Each number is 128 + 32 x the weight over its row's rms, rounded and kept within 0 to 255. Layers, rows and columns count from 0. Numbers have three digits each. The size before them is the row's rms in percent of the matrix's.

# down: layer 9 MLP down (transposed), 704x256, rms 0.0633, rows 187-217, columns 0-63
# gate: layer 9 MLP gate, 704x256, rms 0.068, rows 188-218, columns 0-63
# up: layer 9 MLP up, 704x256, rms 0.0679, rows 188-218, columns 0-63
down187 099:195080119147119170131097154130062080135143127144169166123128110134178114059142110143098115126087165088138064167123095176093115120185085111111112131146106127120080196109063143115184143119111098
gate188 092:145121075069107092098150094159123135137168161190137166125167168097134066183061163123126124114143096138178104139156175152154202123184184065143113073169126131146081124112100103142094088119128080
up188 112:067104135123168168166147158112080126131131077050136130089165122069088168069149128114125127122146143139112117082121106126096081125108115141138108095105177116072172155170120153129126102140124093
down188 106:101115122104171109121143129162150123169129126128141164085132118103086058128083150129123094121127116116150077084102097147121129116130146111142094072160151116115135162073071108136068126072127078
gate189 100:105117091071192110138157117081117177095176170101142106085073116141114101122131119161098140112109107116167113228111133081146145133126149156156181139151103165130131134143128140121134071099113119
up189 102:122133107127139130078093140163105097140114078148138185121111097089073153101162145135064156133125074185150141152082131118097127164123120116121112127180149128135084126090116093132135068155149176
down189 100:166094141127165101138135112156159155131122164088147131120099162149086118107136130106104156105092126109067162174100117086134087114120122117135126141184146094161107174158118165111166131166067155
gate190 107:194095060129132129111123099128142146102136154127142087059094107160188077149165151087133098098118143125155101155144198121136155152134125082118155120084126156180139124129065114173136113180112099
up190 098:154085113164146120142129113085116132162145139152123192112178144148118151139168117153166168096116097109151190125107114173150151130090185140170119127160175138130180066164095103142137106147120127
down190 104:104201090164169109103117094143150135188156074118155081142193175102105147122084131092084069122089105121090060137155134138143137078143139160146132084109136089079109161184138154097078179119135146
gate191 092:133133121154082111095119172174147116147175128164114144139136164125105147129135170131178143130201150103160126038106104195126075076127195162174139103070164162125136108150165138070125166105118202
up191 092:142131088161053158112177153099155122095135118125132082085115140131116093054119122080113102132079126190142174119163137131132101062160170153153098140114116161146153085099104112089139171141134139
down191 085:109115206076188133142110065170077152117125145082179125145130100101091130152157131134081126110127131108099109149105086101134191182137059083095124131139112096134134207159130120125114093111149106
gate192 094:157142154117138146161128120103152120160130095190093135151108104115170113134189114118107152164146181104159135112183167105153224111103216107145125150146116148108144171128167095123151132137117114
up192 107:124094128078102154097167153180084126162132101036082119125068113104139121103107123118139156150087111165122127085156125095120137107167152140121125148142114084088147181126078141108109192172111187
down192 107:148092164198145163092104130103112135105156158145123159123121163124166102173141117118112160134107150114142142109122153112153176145197158112120150163226092077136111150118096146145100122176144144
gate193 107:195097148198108151182141164171174114136178187126168080091150178144143166121082147174099091131143139156105131142132154066076119129123139088136143139121155157072102139116094114126139123118115122
up193 097:134109141169114168139094092086136131061192107124097124131096124185195170115194171119123094140121137163060107158102129150107155119108092147098109143172146126121085171078148111118119143174090148
down193 101:137099135136130112071143176130157132162081155102111220074155115094049102159118076114169128113121095135184159135111149147130127084124183136117130146113082113101154080176145149133106131102157106
gate194 093:085112112095110114154171145172100163159168063123119168169150126099166093175120131157018188122118115106169090149154157136145136033181182079088140119155114158106122139099139107149161150175088085
up194 107:183173103143099091046102138119119127132166178133089118120113168160093145127127066149086099121065157118113072156109125115103167169122069165098069104117168145135098125089143103140057153092087153
down194 100:123126107140150080125110121112069123124172136130082159188102123123148108165094118142039123147085105073150085146099161152144155081175162127166126052178103160067135138068118105135117146151105125
gate195 100:124152137081137127106129129135145139074083133115109145125089107151144134148144170136154138160139099107090149140168114095155180170157170142125100169124068173116111208082139150074093131155117101
up195 098:125175061102113134140109068126142118192179117141114029063151105100108164133128117074125146127146136112104108154172155131182127145163121076132122120109077134135127187120069103156111175191093127
down195 102:159174143143142148112102174123188128096094146099137177114072155151149190132158155139178092182118115090102115100123147140112160102155166177186111120155068157124094127093126187114088108152066191
gate196 105:140130133106120080033156117052070157206111133134089116109136124094196094094124169119145170156132090142117118132052126202080187168143158123110122154094146125100121141089187146102151060131121105
up196 101:118114118147137109128144137096129142169151100168105135175155135152180081135102164149103114148143135097204127083091091178137183106056171137121096088113103134073118099098171139167110081110153120
down196 104:118074139083122139098139103139160152196129112155123070137176086072163156099102109151179140204132120190147106107151123156144185108182097126160153116093140126130141115184134150146161095144106128
gate197 097:100109097116111108192151071132117144206160142122114031138121080127081102139125174111174091081125109139120084119160162108146142093157162078122175105126121173177101169103111129167100165143108134
up197 102:098124104125110125055137166082096095135061142171127151127112197068143120102127128116148183144147110162179121136093075126137133137169140141109069141134100127131127113137181129127141115152157148
down197 105:107096110125122091116120165118137136154177171145134067131099097110140101149146135128183152127128128168155138144140112061152106095165137125128165098201118137203100149086177086129183112186148127
gate198 097:069125137100116130140162135106096134155103146111119146109104146062133090092098131139131186099150137186063127051129142122090147187155112121094173190122081139123064132154181127067146097152097108
up198 100:142122149150164178131119158100110139121149122104095195126101116116135160200109100133120164176203143134086157108078067155089086137164083160134148151144125116080094134118121087198191128160150138
down198 088:107013101145140133106095121180108120156160127133141089132115120172145143103145139109106060135159165107198126130110143126122172126119099115127090124122171142092224108086098129171094143112138120
gate199 090:154135096096144111095164181090127181125132050137157103136067195093131129087169148168181112130103143115148127209095155126118106160126095130177091089136171145131154201135144099154086113080051137
up199 101:143099134076088118109078126102162141224145186157111104029174151151099142127162034085123122112103176220099164143104103081174155141161150188087135147094121114101157145076113121092170149179120098
down199 100:132091138115169095076115178072140180113151114146180095105110164141119115053171143146158148161096126152105108168109107121143094167106104169165134115076167161125149217154195104094130176074084135
gate200 099:173161141132083105129107102125124110088140130058084150152187132188067147189148129163150170107144107117089122114099119128094091121157131106149171112145135122110151120152132092150135082150111153
up200 094:098111161131165153136143084075157134133159118089146093153147092136124053083135167126103154134119114141140057107158165104094116183126114155062078080134169111144100142125084143194141109127102094
down200 094:153136162172058069131111146169178126105122142103152187157165139134089171163161167129130135099172090136090157096060109179108106076187113099168189124116113151106088130143152090102134090112132110
gate201 095:135147103069116160128140092173091181149122094168102180129167093087149162140103115179128141147129118163084068125125094102122165174209112155104087204138134165064167115108162132120155119140174117
up201 098:131102091118136142159128155090110094156141151115091094065136164141063104132142095098126163122183112135136151052142174177139135101131139101171122137090135104165071123110112094121091092156130102
down201 100:119124115072173147168120093106148165149140123134117144061166092122119155158094120178112118089137116178153134085141102152125143116168085145138089194158138145095156109083182147115126117148150098
gate202 094:114155108109135116096157113127140163153157116081124197102058050095195126154158080148145170171108113076153121161135120130118104152138065121123092122101115130154105129096080119143113102111147106
up202 102:118097183139207124144105164169149122091137172121153179154097103158144114065133082148148069223102130080168179124140116179084112072139118146158126112179138129119158110136126138121139168115177147
down202 101:181092154182131154148109165109106089078143133149134136122189178121114094080112149111110167137138162145077104103125152145102130057124179078117171135142142126079122109131129184203156171183154145
gate203 100:082094117080110137142156132100178067124120114119078117079175124100144131109156184114167165096104083080072131110188110108143082119096119125149159132046117142116097157139180141091110117097128146
up203 088:132134158164079213147168110092130113152102074121103119111083144179115137168156159155126117111155188071145158121110122172121111146152176088161149130121127118076141126174087114068146119088077138
down203 092:137161112135137040145134082149137135140166200118164096188142095108097108152136063108109100192110110162156087114116161068095186126171077165118110113182106077135112126094169113175129176110135147
gate204 098:092144122103127127073224082110087129127156147162119169120075136126145123074124078066165150138131152177194164124137153132118114081117113106172134197141051155143096166134113104110171111154141072
up204 106:160150128103161075104142097157156134148111111096095090161070123143145131158135126093162111099148144135151155094208154121102118149114098189107078134112108095146102146118181136111189134152151110
down204 099:098193153119144097168114179154159113158149097115113133159138172158142163179129199174127066057164119104132139115154071125112084148107122201145065082159160108100129128122110144177169175138173132
gate205 109:120128077114098122098177124121120079117145091131108113123170116123126136124048103136141237128068087181100115110103087158176142094181140098132136142098188128132106178073080077133127119108091142
up205 090:159169100076146152164134046106157150187072079146146132098129194121249141128145095070216108123154181180126077126148101139057148111119178135123066106159152177129114146150115074085126082128143157
down205 099:139078125113117140143125153121132138145155155109099136101139146116097115153071118128159143085115067150129170091122170138173082108148149101190164150150062162141123126082097165125169182080159123
gate206 093:170147150098148184151106099121146142106166172102150143148087129168197113158110132142152122096177098154045184168097135112114156145189124160088046166133114158177110209083090173094157126142097173
up206 093:105140160143168089125135096127062070106157091148116084150145140124182134204134137137135135094134155137129165139130110132102116114039137151177151118126142066108136078098129175103071136106089171
down206 093:065092093122105180158133137146142148135118151113132119096145136143082144096100111112103095085149152093157063097127097183127158122131145117120199129145133090146149132185137128123147171063134053
gate207 097:133081150185132137079121121161148134144145138109151160114151103132184121129150131115123112092082080071136123184109106084165129154129120107124197145102140169120077132159081131129083113105084150
up207 100:163163180118084142148132153140115159161127131108119125108152108091133111165171079146141152112128156133118097102055057106178173086120154141126129160103154159113133192154141082106157130175113116
down207 099:141069105154121107117117167134166120130121159075140116148122045139155142127130180129091077178079085100149109177110113132166140166123134138170133131182133178095106119155134126181104134147082139
gate208 098:112156121116100161140120086141135140100155097153089125096147174146196080166153188138124135127075137141148142155110119095136188146162101132193154158112143168107130154157104182130113092193112112
up208 101:115095176096110180135163125131161086082096119049152190173120192133133117075109071119147142127108163123120121103121126098115077118085090165145126126163119143119160147157088159141141155135144127
down208 095:126130079156117112091154130144116166098126154134096151130139127140131114115131162085157108113109142101140137175091084121130195146149062159117126071101099163085106157112089241121096099168130087
gate209 102:091071103165139120123122080127151087075156162145075126147177120133123104133107141133137220123096109128139139083154175136144082140184142079096085127167122080116128131135157166129094092111178157
up209 096:167091139084151108133153152170135104159163144108155080128125152114149134116180100132152165109192131111149075158068137148118143162120144167081144168104126102133139129183075143110172149132108102
down209 099:130120096108128116149083144110157126128134132042173146124140072133128124120091156188150169152166112113134069158074093106162102178100134130140158150092157132179077153157134133101126149141086153
gate210 088:113134096089141077115133131153147159128119044139125138102152093120146098128148187154143159128115182153164155116113117096129115147191186167138097091128099148077107143137091202144137132134124179
up210 107:172104118214172062130098115121170106093123088137119092139149100141111134131149152126144056146080138130161164125128085137175099094078122171142106088136102130139159102128135231170094093177061174
down210 100:118097104154152161136120121053132130114130203130147083136102155124085143117132101108118063128158110118129124167183133186172126083074063088118127146147142104161157082122182118094114117116077071
gate211 095:131083135115150108172134126094120109138128116123145131120157106174147106156154161103101184161090154058152111130144093083171122110115157102150163106136153134093142157137160150140097121147072091
up211 093:157113178096151092204169187050112112177148162198158101169090155121150087077098136131161200115137078123173105127084164149100114108117123182141124150141125128116123126146166097121143131089177169
down211 094:091125083176120142066094054153110151101109102094146172120136114119095160144119171141136108143106111106070139111170148130124132130110144114072076163111139111168127099068158178156112154148162094
gate212 095:160185131076129132055164092147077146153172083190158131104104134159151150140131166136131134099151132133132089146095166133134093181194196090073065136147137120099067183103070122160115124138116108
up212 111:098047064145067159117105170148097146121079120075104154160157148085133100107135164103143120149148108114094134178132104150119126153161092104120162121174149184110178137169157115077127069112078113
down212 108:129125113103013108097119132189118155152159093146124166123167126149180087152165119125094140126147154124130109161163155171140079178190131073120101105145168156111128172105115094105126122104088108
gate213 102:162158149055103109123118149101097167159184140145186097096119135127134097125125155124153165123136102201181120177105167170127142152089139127069106134114148214154084151122139094170105096096170063
up213 096:143098169103104154160102135066141133084124138135176167161135172082169125096123089175100108150104140060115148101158092139166124143089069123147108071134190132062136080085147133125130106149195095
down213 100:078170156159107157112181097137043112146204146142152131114089125149095126073104138136087096066122095146066128123127186065106148067112107155182118160132138143154125125098074154083157109109075109
gate214 105:169094101171098173162255149144133131093163095134140095156095113142154059098137163170140141153086051114172157129101148197131130113147132102089090139162118162082124181139085092131107084145071128
up214 108:136138147120188120097102133159136087117147158080085105152155155141136147140154084088151166141185111166135162141120131159126100133196168138139206164115090140173134138186146088144154067092101127
down214 101:112123144090146087155057142135139110108138086129132162141136032124178175152157116110101092102109175084104161101154168127179106209098112156179118138092143099142152157137122150197133142129076127
gate215 101:119063160114172134090215141102158118151111130186127155165111100088158086139089098138150161209104124152207066152145125175146094119115180138090086105160104113068104155104134150123136123157161092
up215 100:124101137128182173170130141120166081146145129122160163159102238096088159114174133139155165138097147095140042172081123103118071092136144122104207128100129117121140146092129159183161165124132159
down215 095:151194142190037099147090112142118149055085183083109081065124076131111111114106163104090143048170123080073190103125143150125122212169078152127102129131101131177130116136119144142098089161089143
gate216 106:077136123141123153107157146108164151144152129192149157122162079114096141063142198159125149178171125156117086086133107148134117082160136098089121152171090157112094104088144064164117085128143140
up216 110:089154150075154141128146126122152105149147174154112146125147109082119102184129117145179150113131108149111121148085129120124162124121074105151123177084170118089227183118080125137106097116077105
down216 112:081152105146115150096179122120087181101074133182137145121114088126106135127192164099168147087168129102121126116086130097146152141053085098148160143158194112105167214164111139133150108111108166
gate217 101:171137154098132123161065116139112124158102117124126190131158103152159127158110133154161124075086181103125099124104144165156112111079088155144182082109167203113136135116160114150149159107113177
up217 095:138121152156124122129099115134163181105129133152204132108155133126186041135201132131167055117136114134111083090081167091134162140071037202167114180130133171099111155089115112090135144159110149
down217 100:095106123115137125147146139155150102174111078143090136148106110137148158178118128173090114149107139102136167124084158137077114125151146083132130033109108186090146093137159161150048122086055116
gate218 102:106142130199102157060183088147094103161156104107165146077086149146122095124133163167158154155117143150069124073155121146132104177113218122126155147129107109151128113079118079122128133118087135
up218 109:116134144178115111175129144173128087131165093136119106095087071150113095124147130102049097187128167076114163073131146150122057108101136158147142161133112121103139057106062121091133116147126115